Weights of a small transformer language model: 12.9M parameters, rotary positions.
Each number is 128 + 32 x the weight over its row's rms, rounded and kept within 0 to 255. Layers, rows and columns count from 0. The size above them is the row's rms in percent of the matrix's.

# layer 5 MLP up, 704x256, rms 0.22, rows 298-306, columns 0-255
size [102 102 108 108 102 100 100 101  99]
[[135 172 166 168 138 201 129 105 112  59 135 117 111 118 120 157 184  95 164 123 135 102 165 162 149 176 104 108 175 127 127 119  74 130 132 105 106  99 141 114 200 133 167 109  94 114 103 122 128  88 128 156  71  94 186  75 150 129 181 147 162 105 122 159 100 102  96 126 180 121 125 124 193  89 179 120  88 149  94 135 170 149 125 145 140 109 143 136 150  84 127 129 126 122 162 171  49 118 156 145  43 114 145  85 142 128 182 140 101  88 113 171 109  86 160 203  92 153 167 158 181  97 143 151 158  84 175 184 113 137  96 146 142 115 127 134 118 114 186  93 120  78 138  73 141  88 113  99 183 146 108 135 100  92 129 103 154 129 131 112 110 194  50 113 124  70  88  79 128 109 135 148 134 165 134 131  95  62 180 197 154  96  99 110  99 145 142 108 121 128 103 108 151 146 166  95 175 146 100 200  92 179 153  69  92 162 131  94 103 165 157 147  87 100 113 103 105 105 147 162 152 160 100 117  69 188 107 130  83 146 115 103 128 146 123 146 123 156 108 128 135 194 152 109 140 128 148 103 155 133  97 137  98 146  99 129]
 [117 138 152 116 151 136 134 139 123 105 124 114 166 136  82 164 179 123  81  81 124 118 123 130  97 104 141 156 119 165  77 118 159 144 159  64 124  50 110 126 163 138  56 136 121  91  75 111 165 151 137 130 151 146 117 177 183 127 126 109 161 115  96 127 153  81 112  96  98 167 118 148  82  72 110  88 118 130 222 107 154 121 114 169 118 178 189  99 142 115 159 123 158 136 109 163  59 161 167 103 123 122 109 170 109 129 216 143 121 129 146 129  98  92 131 140 125 144 124 111 144 131 101 181 143 149 124 119 166 150 160 159  81 117 100 240 184 116 101 117 121 137 195 144 163 118 182  86  91  89 122 168 163 144  99 141 139  45 136 104 141 145  81  77  72 110 182 135  83 163 195  87 152 157 172 105 111  94  90 104 137 117 127 166  55  88  96 131 156 136 115 160 124 146 133 172 137 126 185 133 126  88 153 132  88 124  84 116  99 105 114 100 120  75 142 138 149 167 111 144  84 110  77 141  84 144 125 115 129 132 131 122 181 166 128 131  72 153 166  80 101 172 188 156 123 115 125 134 126 122 187 161 122 101 164 136]
 [108 146 120 140 169 113 109 188  76  96 131 144 119 141 168 134  91 116 176 162  92 154 102 138  88  95 133 129 142 115  76 160 202 102 150  98 118 112 123 153 136 137 100  72  98 138  95 199 152 166 107  37 128 113 162 139 123 180 156 137 160 133 133 166 117 101 135 145 145 125 158 167 102 113 194 145  71 143 139  89  94 181 123 135 138 122 133 128 143 105 165  21  96 124 122 117 153 142 117 104 115 212  93 121 154 171 164 115 144 129 133 141  62 127 127 133 184 123  93  97 120 116 108 119 177 126 154 153 108  95 173 125 113 156  61 160 174 141 101 110  97 104 125 175 151 158 122 159 130 155  97 149 167 122  93 122 120 146 189 157 106 135 184  95 133 160 122  83 141  91 127 136 135 139 146  85 110 119  70 169  90  59 136 196 129  80 128 200 132 181 113  89 207 118 133 173 151 162 121 112 146 129  93 112 140  81 163 111  75 104  89 112 123 100 137 161 109  65 136 105 115 145  86 223 132 106 113 150 139  98 113 162 192 146 145 152 131 189 122 158 121 148  90 122 128 116  98 201 149  90 130 129 105 119 150 107]
 [149  91 124 177 131 104 114 123 108  79  79 111 132 154 191 137 169 122  90  44 106 157 124 137  87 200 111 141 184 115  92 149 134  99 135  76 159 135  86  99 166 130 134 110 152 131  66 154 133 114 130 155 130  70 124 189 158 221  85 140 127 152 156  97 182 100 101 128 167 172 208  75 203 149 120 129 121 175  94 169 120  80 187 136 149 140 155 116 175  76  28 179 195 136 120 138 119 156 141 150  79 138  94 135 135 100 177  76 151 169 115 111 142 105 162 147 116 145 137 160  98 111  76 144 109 122 129  80 137 106 134 127 124 189 176 103 147 105 160 172 147 161 175 129 167 127 122 144  84  87 139 130 108  76  91 101 102  98 126 135 133 118  92  78 148  72 126 155 111 155 127 138  91 156 161 194 117 154 109  94  85 100 124 123 116 110 146  77 199 108 103 145 125 126 101 148 170 111 105 143  78 154 145 102 150 201 102 144 176 137 131 110 125 138 122 109 123 153 115  61 118 125 116 102 120  98  93 127 155 155 106 128 172 114 116 171 154 146 138 133 149  87 132  96 120 154 108 129 159 145  68 118 176 146 143 118]
 [141  93  70  69 138 159 129 121 144 145 150 102 128 176  96  74 152 135 115 163  70  82 101 128 137 144 124 145 110 173  86  96 113 123 136 149 102 148 109 158 188 112 135 166 202 130 171 110 158  40 139 109 134 159 117 193 177 222 147 168 118 128 135 136 140 144 167 126 159 114 167 182  96 132 147 133 124 109 155  79 175 130 123  97 176  84  96 133 132 115 167 105 152 132  77  93 124 114  80 131 172 136 101 140  61 108 121 170 126 125 140 109 159 133 154 156 172 173 103  75 139 156 111 110  93 100 109 109 108  87 113  79 120 128  45 119 122 134 189 173 116 132 206  93 154 136 123 111 147 132  91 146  83 141  99  82 104  97 163 111 197 121 197 110 167 126 117  85 122 153 120 152 153 160  97 167 118 155 116 134 164 109 145 149  83  65 117 138 118  79 184 117 172 110 113 119 130 154 118 153 113 103 111 202 198 194 163 153 146 132 105 121 202 137 174 144 142  82 115 114 173 116 132  77 154  97 160 154 190 115 103 184 148 127 107 121 151 116 133 102 122 152 106 143  98  95 177 180 144 143 144 134 144 149 118 102]
 [156 134 187  67 127 155 200 164 185 161 138 110  96 132 200 192 123  88 114 133 171  82 187 184 151 149 112 107 207 102 148 122 124 112 127 160 101 153 108  93  77 149 103 175  91  95 141 129 166 142 125 156 115  94 169 128  90 192 102 170 186 162  87  64 121 164 149 119  83 145 137 156  73 156 155  94 118 136 163  83  95 185 168  50 118  77 126 133 110 172 135 143 126 122 101 119 139 105  82 160 162 142 185 101 156 123 145  84 158 168 103 155 137 187 138 129 109  80  90 114 146 132 170 143 165 188 136 160 101 126  62 138 142 159 198 142 106 141 144 161 120  77  83 156 137 177 119  95  94 118 122 122 115 124 162 134 101 172 156 133  67 137 123 132 155  61 121 145 123 103 183 156 108 120 129 159  83 184 117 166 195 104  87 132 154 144 137  95 120  99 157 112 115 138 178 134 163 144 142 146 134 128 153  65  94 104 143 125 114 147 124 130 164 117  85 132 104 131 154 127 102  65  69 104 103 123 113 119 122  95 113 125 110 145 157 184 105 133 146 128 124  85 142 171 117 114 131 141 101  55 151 113  83 148 163 138]
 [177 133 115 195  54 140 135  80 143 119 114 107 117 102  53 108 121  96 146 158 153 128 160 150 189 151 178 151 119 156 176  74 100  93 108 112 151 115 152 137 189 151 119 116 207 163 106 123 154 122 159 145  66 106 145 142 120 147 129 150 104 148 136 116 159  98 117 177 143 110  69 145  95 111 189  96 186  98 176 129  91 138 155 124 110  68 130 146 155 100 202 179 184 188 148 118 176 148 146 165 108 114 147 127 167 163  97 167 164 134  96 155 136 109  79 126  74 134 110  99 151  89  74  91 116 146 118 148 107 128 129 143 197  97 163  92 101  64 146 118 141 109 163 119 192 169 131 127  98 170 190 102 114 121 182 162 159 146 101 101 139 103 152 126 113 115 151 129 138 131  98 122 148  85 129 130  82  72 173 129 170  81 132 127  93 130 129 153 140 115 127 135 106 162 133 150  84 169  89 154  97 125 132 128 127 165 127  79  87  99  89 116 191 132 131 209  43  95 170 131 107 122 101 139 148 132 113 130 166 156 173 118 112 142 193 111 147 138 148 145 144 136  84 131 106 120 181  65 135  71 145 176 119 126 150  80]
 [ 94 198 103 142 178 128 105 155 120 118 124 118 173 144  99  63 139 115 104 105  97  90  94 104 108  77 148 174 140 120 139  94 117 167 129 125 160 171 142 168 163 179 103  99  87 112 134 128 139 166 145 146 124 118 102 158 118 121 114 114 208 123 106  89 119 126 178 124 102 146 123 110 160 124 153 117 151 135 156 108 124 198 149 140 106 109 144 169 122 117 133 126 174 129  61  84  74  77 154 113 158 176 147 152 152 129  43  90  51 108 179 187  63 168 139 142 176 120 212 181  94 151  64 134 110 102 148  82 170 107 139 148 102 200 152  99  90 113 132  82 106 149 117 143 120 165 106  89 112 109 187 107 119 108 145 141 136 170  99 169 135 124 107 115  96 129  88 133 171 151 152 151 107 166  78 141  79 107 137 128 121 190 117 173 128 162 247 129 106 123 109 135  98 113  79 137 110 176 174 182 173 130 140  67 147  90 171 155 138 183 146  95 131  99 149 167  92 134 128 189 131 143 111 133 133 123 119 117 162  96 146 117 165 134 173 118 113 161 135 142 163 158 167 123 122 174 133 152  63 122 130 157 131 160 143 113]
 [ 92 129 143 107 145 185 107 156 113 100 117 119 138  95  98 120 142  85 142 118 107 176 133 111  94 105 143 147 137 171 136 124 104  57 111 134 137  79 153 151 121 154 148 155 188 170 145 135 141 163  95 117 157 110 120 142 134  86 112  54 144 153 110 154 107 137 157 147 140 127 175 123 131  79 132  87 170 108 113 154 166 123 160 144 161 140 125 136  82  73 101 143 104 160 107 157  86 107  95 169 153 125 166 150 196 109  85 111 126 118 153  97 107 151  71 120  70 111 142 163 125 128 154 125 127 115 143 130 153 119 136 132  50 132 183 230 183  98 133  91 135 152 166 128 134 137 106 185 143 118 154 120 176  36 100 100 132 124  88 104  77  84 142 115  78 135  98 161 156 104 142 134 150  98  97 152 131  76 187  86  81  85 116  95 169 163 140  84 125 132 154  73 168 118 145 188  91 136 201 114  76  69 128 104 127 111 186 107 181 133 105  75 151 106  91 174 134 199 110 163  63  86 146 107 137  79 123 100 145  94 155 159  78 130 101 123 209 168 126 119 146 145 168 150 106 108 100  88 176 119 170 129 147 126 170 132]]
# layer 5 MLP down (transposed), 704x256, rms 0.151, rows 298-306, columns 0-255
size [105 101  96  99  98  98 101  99  98]
[[129 117 124 169 158 129 133 128 112 104 126 110 148 190 129 164 193 134  88 148 154  64 147 135 112  97 180 144 187 139 134 130 116  64 126 152 123 133 111 147 145 127 170 148 106 147 157 144 161 102 173 147 131 118 108  98 158 125 153 121 165 145 134 159 155 112 106 168  73  44 166 169 143 138 122 113 114 111  98 141 131  80 176 127 140 174 106 142 136 141 124  99  67  90 111 222 129 198 161  95  90 134 131 110 122 179 121 145 132 142 128 101  98 100 166 167 129 120  72 109 123 137 156 202 141 132 132 185  71 106 156 145  92 106 122 135 137 101 132  86 176 142  85 117 135 158 135 146 198 173 141 105 115 160 121 183 150 171 135 112 117 164 182 143 141  98 117 138  81 122 150 115 155 140 127 107 159 107 146 172  95 121 129 101 144 167 122 138 145  96 175 106 177 175 141  96 124 112  82 148 134 162 135 101 129 123 131 111 109 136  99 163 135 164 129  94 132 119 151  99 156  83 143 120 117 146 112 128 135 171  77 130  89 136 122  96 115 174 183 142 130 118 112 255 117 122 106 143 149 100 168 168  90 125  71 113]
 [155  98 117 135 110 120 142 168 119 155 151 149 133 117  48 154 156 150 133 105  67 135 114 117  95 195 167 148  75 124 104 117 149 138 169 180 155 117 140 108 142 120 120 116 110  72 130 120 134 115 105 115 144 149  86 133  82 195 172 160 132 140  97 147 116 171 103 144 155 146 118  92  93 126 140 149 155 165 152 186 158 119 106  96   0 160 157  62 149 155 197 148 137 145 137 169  98 171 150  86 146  73 127 122 170 140 176 146 123 115 115 162 108 120 144 145  86 163 101 147 126 189 146  95 125 101 119 159 127 118 125 125 134 100 130 154 133 166 116 162 150 107 137 125 127  85 138  99  96 156 175 141 121 105  97 112 149  81 112 116 157 138 130 111  78 100 121 159 146  66 138 107 184 129 141 109 156 158 157  64 152 166 222 143 117 130 141 189  78 125 173 119  86 159 134 130 134 176 165 134 125  97 124  69 124 107 115 111 129 145 131 165  72 126  72 146  98 168 124 130 106  48  94  43 136  72 177  73 151 145 161  79 219 119 105 139  84 162 141  97 165 141 140 125 111 166 160 144 137 125 187 155 135 146 171 161]
 [131 117 170 124  85 120 188 130 183 140 151 166 124  84 187 117 144 154 107 104 147 124 103 118 143 150  62 178  91  99 159 175 171  87 103 124 152 167 141 160 141 130  68  86  95 164 114  76 127 182 137 139  87 156 166 117 148 122 255  71 123 135 155 135 168 124 103 142 105 150  91 137  97  93 116 150 185 128 121 162 139 143 115 123 222 137 143 131 144 195 193 157 149 139  71 174 169 103 144  60 100 120 151 151 128 105 119 160  98  99 122  98  98 172 111 180 169 146 172  68 129 132 128 140 131 122 124 132 105 155 129 190 165 105 130 155 135 115 119  93 119 155 108 121  73 116 205 119 154 167 125 113 113  94 127 149 180 108  69 108 160 167 126 117 132 142 130 126 114  96 118 147  92 176 133 126 102 146  92 135 161 171 162 123  77 137 130 139  75 146 123  86 109 142 135 115 136  76 114 135 130 190 128  65  71  76 128 147 172 162 116 138 128 132  75 171 133  80 167  94 119 157 150 160 123 104 124  93 135 114  84 101 117 186 131 140  62 146 160  99 161 148 148 117  81 120 144 125 122 131 121 128 175 158 138 101]
 [122  76 102 139 161 105  93 117 103 129 109 128 140 137 113 120 142 117 125 109 110  92 145 123 126 130 143 155 145 144 131 111 101 103  90  92 123 122  68  59  82 137 146 153 148 121 131 127 144 151 211 146 124 144 111 104  97 112  79 126 118 137  68 116 164 121 138 153 152 148 205 164 121 160  91 109 102 136 168 150 176 148 110 131   0 141 134 133 129  73  92 127 122 125 146 128 118 153  74 160 104  88 146 133 166 127 150 178 178 127 149 106 124 113 171 135 126  90 112 233 141 186  77 112 137 172 214 189 112 114  87  37 138  98 152 163 101 119 145 188 140 125 116  55 103 116 126 117 119  86 126 135 141 101 119 169 151  97 155 171 143 145 212 122 156 173 123 169 117 162 170 200 154  70 138 148 151 119 105 144 113 135 159 124 150 141 141 131 109 153 161 145 107 182 100 182 129 150 152 161 142 128 134 175 135 140 100 146 133 113  97  60 166  82 157 100 132 156 150 186 117 103 108 141 167 117 135 150 130 156 120 155 165  95  73 179 132 120 143 138  79 180 142 117 139 146  95 120 120 128 136 133 115 158 121 128]
 [119 106 103 164 136 143 131 137 116 118 119 127 161 139  96 132 174  76 165 136 117 141 105 157 123 106 167 171 114 171 148 117 135 160 133 164 144 122 136  75 107  96 127 131 112 121 163 134 169 155 120 137 138 114 129 126 113 108 108 135 122 131 165 144 100 178 147 161  95 127 112 148  86 137 142 148 113 117  91 123 164 124 148 149 255 108 150 137 107 129 176 160 168 104 112 129 119 157 117  95  98 105 138 120 147 154 151  94 120  81 113 144 115  83 168 117 104 209 134 121 160 137 104 175 160 149 137 109 108 158 135 157  74  92 168 114 168 181  98 194 112  99 108  42 162 142 123 125 137 146 172  85 101 126 123 126 118  63 145  60 142 128 183  86 143 143 126 132 168 137  88 119 128 181 108 101 139 127  90 138 139 187 149  82 121 148 158 106 161 101 132 126 140 150 124 127 132 165 125  90 131 106 126 181 157 145 147 150 143 168 160 147 142  41 135 159 113 132 137  87 110 137 109 116 144 104 100 178 144 159 109 140  98 140 108  95 152 110 119 122 130 205 105 255 112 150 138 134 150 116 140  94  84 165 134 137]
 [173 148 125  99 152 151 131 165 158 125 120 129 116 135 164 172 102 117 151 147 130 103 135 137 162 153 133  89 120 140 121 136 136  91 169 166  90 183 142 158  90 154 126 121 129 167  69 112 169 151 113  68 102 108 177 159  82 113 121 113 155 206 109 104 116 131 118 141 145 164 134 141 179 136 111 112 154 125  97 171 136 128 116 119   0 111 129 110 114 134 159 142 135  97 121 162 148  88 156 146 117 103 151 138 118 111 139  98 102 126 117 141 102 114 125 119  82 100  50 156  86 100 137 156 122 133 166 114 139 133 118  93 171 146 155 166  97 138 138  85 164  95 145 147 176 170 150 129 137 150  76 135 119  97 161 106 167 195 117  97 123 117 104 100 154 152 128 127 126 121 129  88 122 110  70 122 112 150 128  92 173 150  96 141 176 120  94 138 111 122 149 156 153 144 155 163 128 135 139 171 111 126 132  85 114 101 110  98 120  80 147 113 173 150 133 111 134 174  88 168 120 146 105  80 113  86  95  64 144 143  74 161  94 135 119 164 101 127 157  58 150  84 158 180 118 145 104 107 153 115 134 125 118 102 169 108]
 [130 139 154 173 139  85 179  88 142 147  87 166 152  99  98  98 153 161 135 131 146 147 165 159  84 202 204  86  70 147  70  51 149 116 138 176 148 100 114 154 142 111 162 165 142 148 148 140 145 129  94 103 128  99 164  94 128 144 121 141 113 150 103 108 105 124 175 147 151 173 147 151 109 147 135 101 122  84 111  71 117 152  63 146  61 148 137 104 133 140 124 139 124 117 140 181 163 161 134  85 141 111 131 130 107 174 111  57 105 124 115 156  76 146  70  44 142 104 135 135 123 149  43  72 106 148 132 116  70 132  94 125 166 115 178 140 131 149 120 166 172 141 117  60 154 162  79 182 103 138 178 140 163 119 156 100 105 108 154 104 122 138 158 121  86 123 115 124 193 107  85 111 129 130 120 146 158 133 210  94 156 146 224 175 162 210 135  98 159 135 117 110 126 147 121 107 153 172 105 102 185 124 138 134 153  88 123 202 184 138  68 115 142  98 135 148 114  87 129 139 118 142 110 146 113  98 182 122  76 101 141 149 150 177 150 108 142  92 111 143 104  82 184  98 119 162 142 100  74 130 124 121 109 139  97 110]
 [175 138 182 146 151 149 117 103 167 146  55 141 121 187 195 129 153  99 129  76 133 138 132 174  65  92 150 107 121  93 145 153 103 118  68 144 144 146 134 161 137 147 132  87 158 172 151 105 155 108 104 151 151 119 130  81 146 123  92 107 120 118 136 150 126 120 212 105 117 128 177 142 162  98 170  62  85 138 162 118 107 139  92 162 169 166 108 113 145 124 141 144 110 127 168 113 129 113  94 130 170 143 101 183 125 180 166 194 157 148 123 145 146 134 143 140 149  76 188 101 119 115 182 125 133 175 181 125 142 109 100 118 102  85 195 139 102 140  95  84 111 101 123 113 171 152  91 138 171 160 118  90  87 146 139 148 126  89 136 169 134 187 145  86  71 151 126 140 111 148 145 177 163 111 125 118 126  96 202 109 192  59  74  79 150 172 103 182  73 118 142 126 169 155 129 152 140 117 125 133  97 136 117 102 179 114  93 169 139 126 100  77 115 177 142 106  68 170 172  89 121 172 136 112  82 104 119 104 153 111 148 106 113 113 139  72  97 127 135 152 114 123 134 247 155  95 142 139  81 124 127  71 154 172 177 107]
 [146 139 115 107 155 158  61 125  99 116  74 140 136 161 115 149 109  56 119 164  88 100 205 126 131 163 100 104 142 166 150 157 161  94  65  65 140  91 130  97 103 134 125 173 133 140  88 113 141  99  55 140  70 109 123 152 126 127 149 182 150 133 146 157  67 143 147 113 136 127 131 163 139 143  87 122 166 124 173  94 145 184 117 128  57 126 115 143 186  87 158 130 129 117  95 139 142 127 105 121 168 110 131  93 135 181 154 138 110 134 102 130  69 153  80 119 166 106 151 129 147 183 184 132 161 148 190 114 169 190 185 107  89 154 123 121  60 120 136  27 133  90 129 180 170 143  69 162 173 134 122 156 101 107 124 169 143 148 175  55 138  94 108 160 120 121  89 136 147 132  95 138 117 144 125 123  87  88  91 118 183 112 171 153 129 163 129 120 135 151 129 127 116 113 164 135 112 117 134 164 153  91 111 182 109 107 149 109 190 131 110 133 136 110 140 131 121  89  85 122  81  84 104 141 122 145 165  84  88 166 107 117 207 137 149  69  90 143 153  87 166  76 124 146 104 174 176 218  84 132 116 149 144 148 142 161]]
# layer 5 MLP gate, 704x256, rms 0.222, rows 299-307, columns 0-255
size [102 108 106 100  95 106 102  97  93]
[[133 128 160 137 205  98 172 135  98 128 106 113 164 151 121 159 163  84  84  94 156 155 101 147 125  53 139 159 158 141  67 108 123 116 136  82  77  68 144 127 139 124  58 151 170  96 103 139 192 173 132 156 150 137 145 147 139 158  81  83 130 108 130 176 125  86 154  97  75 155 123 148 139  66  89 154 108 133 162 131 144  96  90 140 126 170 133  86 114  98 145 118 158 109 148 181  92 151 143 100 150 118  90 181 117 138 220 141 138 106 138 148  76  86 144 115 126 158 137  98 136 119 134 190 188 119 104  85 170 170 107 127  96 121 138 216 175  97  83  83 121  88 189 175 165 144 150  94  99  46 134 130 161 135 120 139 113  37 143 147 159 153 114  79  99 154 124 112 103 171 218  87 133  96 152 151 127 107 100 119 185 116 183 163  80 113 136 141 161 144 115 136 113 146  94 160 115 115 207 124 120 122 136 148 102 153  71  93 127 120  93 111 149  58 143 122 136 172 118 147 137 140 104 147 123 146 135 130 169 120 137 110 169 186 135 145  67 113 119 156  91 136 150 147  97  87  99 141  94 116 143 144 100 117 137 136]
 [157 162 154 139 120 143 152 107 175 207  91 159 135 114  77  92 112 128  96  64  83  93 154 157 133 163  72 102 149  94 185 148  85 187 138  97 125 176 138 167 142 116  95 136  92  86 151 135  74 116 155 168 105 149 106 139 103 114 164  87 106  75 111 141 125 103 118  88  69 137 107 161 167 176  69 131 175  94 125 160 203 103 161 131 129 129 100 141 142 125 165 164 142  80 113 190 183 109 128 133  91 176 147 154 169 137 124 158 145 124 128  53 116 142 129 155 117 151 138  59 105 126 123 117  79 134 125  98 112 116 106 109 103 112 200 125 116 149 159 143 151  89 158  88  82 148 200 129 110 105 132  98 127 106 174 137 138  99 126 109 179 109 108 163 114 132  39 195  95 156 123 127 122  71 154 165 152 119 171 121 113 149  72 114 148 188 160 114 157  69 128 167 109 133 130 127 171  97 139 188  82 107 168 150 101 172  92 167 125 146 107 146  90 156 124 101 144 102 151 133 145  86 152 132 156 174 165 152 100  91  82  95  99 137 100  86 112 102 158  64 159 145 132 128  99 146 210 110  97 113 140 126 164 140 156  88]
 [149 126 129 136 128 100 129 158 165 153 131 160 150 145 170 145 107 193 119  54  92 102 139 106 214 183 110 132 149  76 154  87 146 147 198 123  89 140 162  61  95 107 122 136 154 155  70 143  96 147 154 133 121  97 152 160 129 124  48 119 150 165  86 104 180 116 139 118 116  84 141  81 138 129  91 127 149 115 127 164 113  74 136 151 146 136 135 140 180 186  74 118 137 163 182 174 146 128 142 126 117 105 133 130 173 150 138  92 154 167 118 124 234 159 101  92  93 111 117 145  91 113 143 124 125 122  98 117  86 142  90 118 143 112 134 125 102 166 114 193 109 159 175 190 147  95 162 106 100 103 105 133  63  67 139 138  91  77 101 177 190 136 124  82 135 156 133 166 103 102 125 168  87 137 108 181 105 163 130  63 103 156 157  77 121 103 125  91 150  89  67  91 150 142  74 148 157 108 157 108 136 167  99 118 124 202  53 128 146 132 105 100 138 147 157 142  86 176  91 126 112 189 136 131 186 199  72 135 135 123 156 149  97 106 120  85 125 181 107 173 112  99 114 127 151 131 123 130 134 140 133 125 161 122 157 117]
 [161  89 117 131 166 104 167 167 132 127 106 151 120 144 145 160 100  85 183 170 107 130 118 177  87 174 171 127 109 154 129  78 145  97 164 124 122 184 153 132 142 222 155 151 143 130  78  62 126 129 192 121 129  79 131 149 111 120 128 180 141 160  96  99 108  87 110 104 123  92 128 103 176 124 152 116  98 112  97 103  90  66 133  94 144  81  92 131 138 131 126 160  95 113 110 108 192 125 120 104  96 169 131  74 150 116 116 128 140 175 132 152  85 136 183 158 127 125 168 144  82 121 144 109  95 169 134 137  96  90 138 121 136 184 160 130 143 134 157 161  75  76 108 158 145 200 160 137 118 138 107  99  90 167 133 129 159 123 134 168 174 169 116  99  82  53 138 133 116  83 157 109 109 133 162  81 142 111 151 115 164  79 140 112 115 151 159 134 100 166 149 158 118 114 168 172 161 139 137  83 146  85 188 106 222 141 123  77 138 114 128 110 107  98 134  96  55 125 133 115 109 153 120 132 159 125 199  74 210 103  93 119 208 128 139 131  99  93 113 144  87 107 115 144 144 139  72 166  97 138  85  67  57  79 111 111]
 [ 79 141  85  76 177 142 151 145 145 168 153 134 116 112 189 185 163  44 107 151 130  67 102 133 163 133 147  73 146 107 144 171 149  95 155 129 105  92 101 112 114 198  95 166  88  97 130 133 160 133 150 161 131  60 110 121  83 172  74 120 177 156 110 113  88  97 147 150 112 135 175  95 156 131 150 156 106 173 163 122  39 107 114 142 158  70 154  96 123  74 137 101 163 197  87 156 105 142  81 137 124 184 141 156  75 157 136 104 154 157 125  79 115  95 100 157 120 157  95 138 137 133 169 148 145 179 165 137 109 118 103  96 130 108 146 172  90  92 148 125 144 112 104  80 135 150  71 105  79 151 153 108 124 134 122  95  95 126 141 138 125 113 116 115 100  92  80 134 124  99 141 168 139 146 155 121  47 116 147 128 143  90 125 119 154 124 114 170 140  64 137 135 136 120 135 125 187 132 133 141 138 124 175  92  39 130 132 124 161 115 134 153 191 128 134  97  62 177 122  88  95  97  58 134 147 145 139  99  97 127 141 144 166 168 155 206  57  93 115 138  79  78 121 163  79 165 101 127  79 138 122 135  87 127  95 117]
 [104 147  88 165 157  67 147 144 173 111 107 122 132 128 137 130 162 135 171 136 168 115  76 119  78 114 171 116 165 135  92  96  72 112 153 130 157 127  89 115 186 148 143 153 172 174  85 100 139 149  96 133 120  87 158 143  96 119 120 129  85 175 134 155  70 161 148 115 142 116 150  92 162 128 151 123 107 176 103 125 152 146 123 131 125 103  71  71  89 132 106 131 119  97 129 179 134 132 122 154 158 178 113 117 136 150  93 128 127 133 183  56 106 130 120 153 136  96 123 123 122 137 100 157 132 149 169  50 167 141 126  73 101 101 122 163 123 163 126 158 106  69  87 143 153 139  97 179 215 157  69 105 239 109 125 162 149 120 156 110  89 176 168 183 100 101 151 164  22 120 114 117 171 157 127 101 139 129 177 121 118 108 129  89 119 103  80 147 128 116  94 117 108  78 141 151 103 140 118 139  84  85 140 100 184 118 117 113 175  92  82 136 115 193  83 127 170 101 123 125 206 120  81 106  86 123 129  70 163 173 145 125 147 125  79 157  93 109 118 151 126 104  88 140 133 183  73 128  58 111 147 137 128 113  65 131]
 [100 108 173 124  68 117 119 154  96  67 128 112 111 149 151 131 100 111  95 145 107 119 134 139  71 110 108 171  86 118 129 116 134 121 112  87 109 129  83 114  89 151  86 165 148  93 104  70 140 120 154 121 119 133  76 190 104 135 148 131 183  72 164 145 161 115 105 111 102 146 193 129 186 118  94  86 129  94  97 131 185 174 150  99 134 112 154 147 120 157 112 172 171  90 140 161 160 148 199 115 172 114  78 145  83 179 111 119 195 125 146 165 101 183 170  79 133  83 149 105 110 181  91  72 177 116 145 149 150 138 175 131 177 142  92  90 135  92 135 137  68 114 125 147 147 107 143 169 135 136 106 160 141 151 118 200 161 121 112 116 140 133 128  93 200 128 150 154  61 107 174 125 117 167 143 152  90 124  98  85  97 137 161 134 126  83 153 140 176  88 124  68 121 100 128 131 130  95 167 150 108  79 109  93  90 140 160 165 122 152 127 138 117 131 207 108 124 114 188 126 147  86 191 155 128 181  73 133  90 155 147 112 155 119 187 132  98 137 180  18 122 141 151 124  81 153 154 151 129 112 139  84 125 155  76 150]
 [ 96 101 145 150 143 120 175 155 126 143  86 108  94 125 113 123 140  88 179 161 120 125 149 109 120 145  94  80  91 123 149  84  85  76 112 167  93 112 140 124  73 104 194 149 139 103 141 122 156 127  95 179 198 145 121 130 151 153  83 114 146 190 137 186 159 150 100 149 106 140 234  76 117  87 122 140 148 131 130 115 116 106 120 124 114 142 170 134 158 105 123  92 164  96 140 152 166 112 109 134 142 173 135  99 100 111 175  55 108 104 194 188 154 146 111 119 174 141 160 177 108  92 111 123  69 105 132 111 142  99 163 158 130 125 134 143 132  99 104 161 186  86 137 144 194  97 187  82 134  58 188 120 158 141 181 117 119  91 133 100 107 178  88 148  91 107  78 113  99 161  85 124 148 116  96 192 145 165 142  41 148 126 113 169 143 153 151 125 129 141 103 133 154 155 136  69 117 141 100  91  26 158 135 139 156 131 111 120  67 141 113 139 140  54 100 130 188 153 119 146 169 135 108 116 153 125 139 137 123 152 102 109 146 131 177 143 101 160 119  47 145  89 124 109 127 115 163 173 155 105 120 175 127  60 125 152]
 [115 109 138 125  85 167 143 171 159 159 127 126  91 174 122 130  92  94 168 152 104 146 137 116 119 156 102 117 134 161 169 128 135  63 145 113  47 113 160 174 112  71 115 141  92  48 165 110 149 199 208 181 122 148 148  88 142  83 133 140 114 162 110 117  98  92 155 128 162  56 138 223 157 120  89 140 140 124 114 148 153 157 168 134 129 117 128 146 146 136 138 168 163 140  64 156  95 106 141  73 103 127 119 139 147 157 102 124 102 125 130 143 165  87 124 165 152 126 151 156 152 150 127 120 145 137  85 129 170 146  92 212 145 157  72 100  98 147 185  99 156  93 120 114  78 135  98 122  49 174 129 138 106 132 158 152 140 153 209  96 134 132 109 150 140  92 119 167 113 143 103 181 157 100  92 165 137 157 136  83 145  81 149 116  87 190 105 147 115 117  87 111 117 149 115 144 165 142 129 157 160 143 194 158 180 118 167 149 108 137  65 142  98 161 137 106  90 119 162 122 118 134 163 160 122 147  90 114  81 101 115 132  93 140 188 147 114 165 127 149  20  97 138 128 182 176  89 117 108  80 145 132 134 115  78  79]]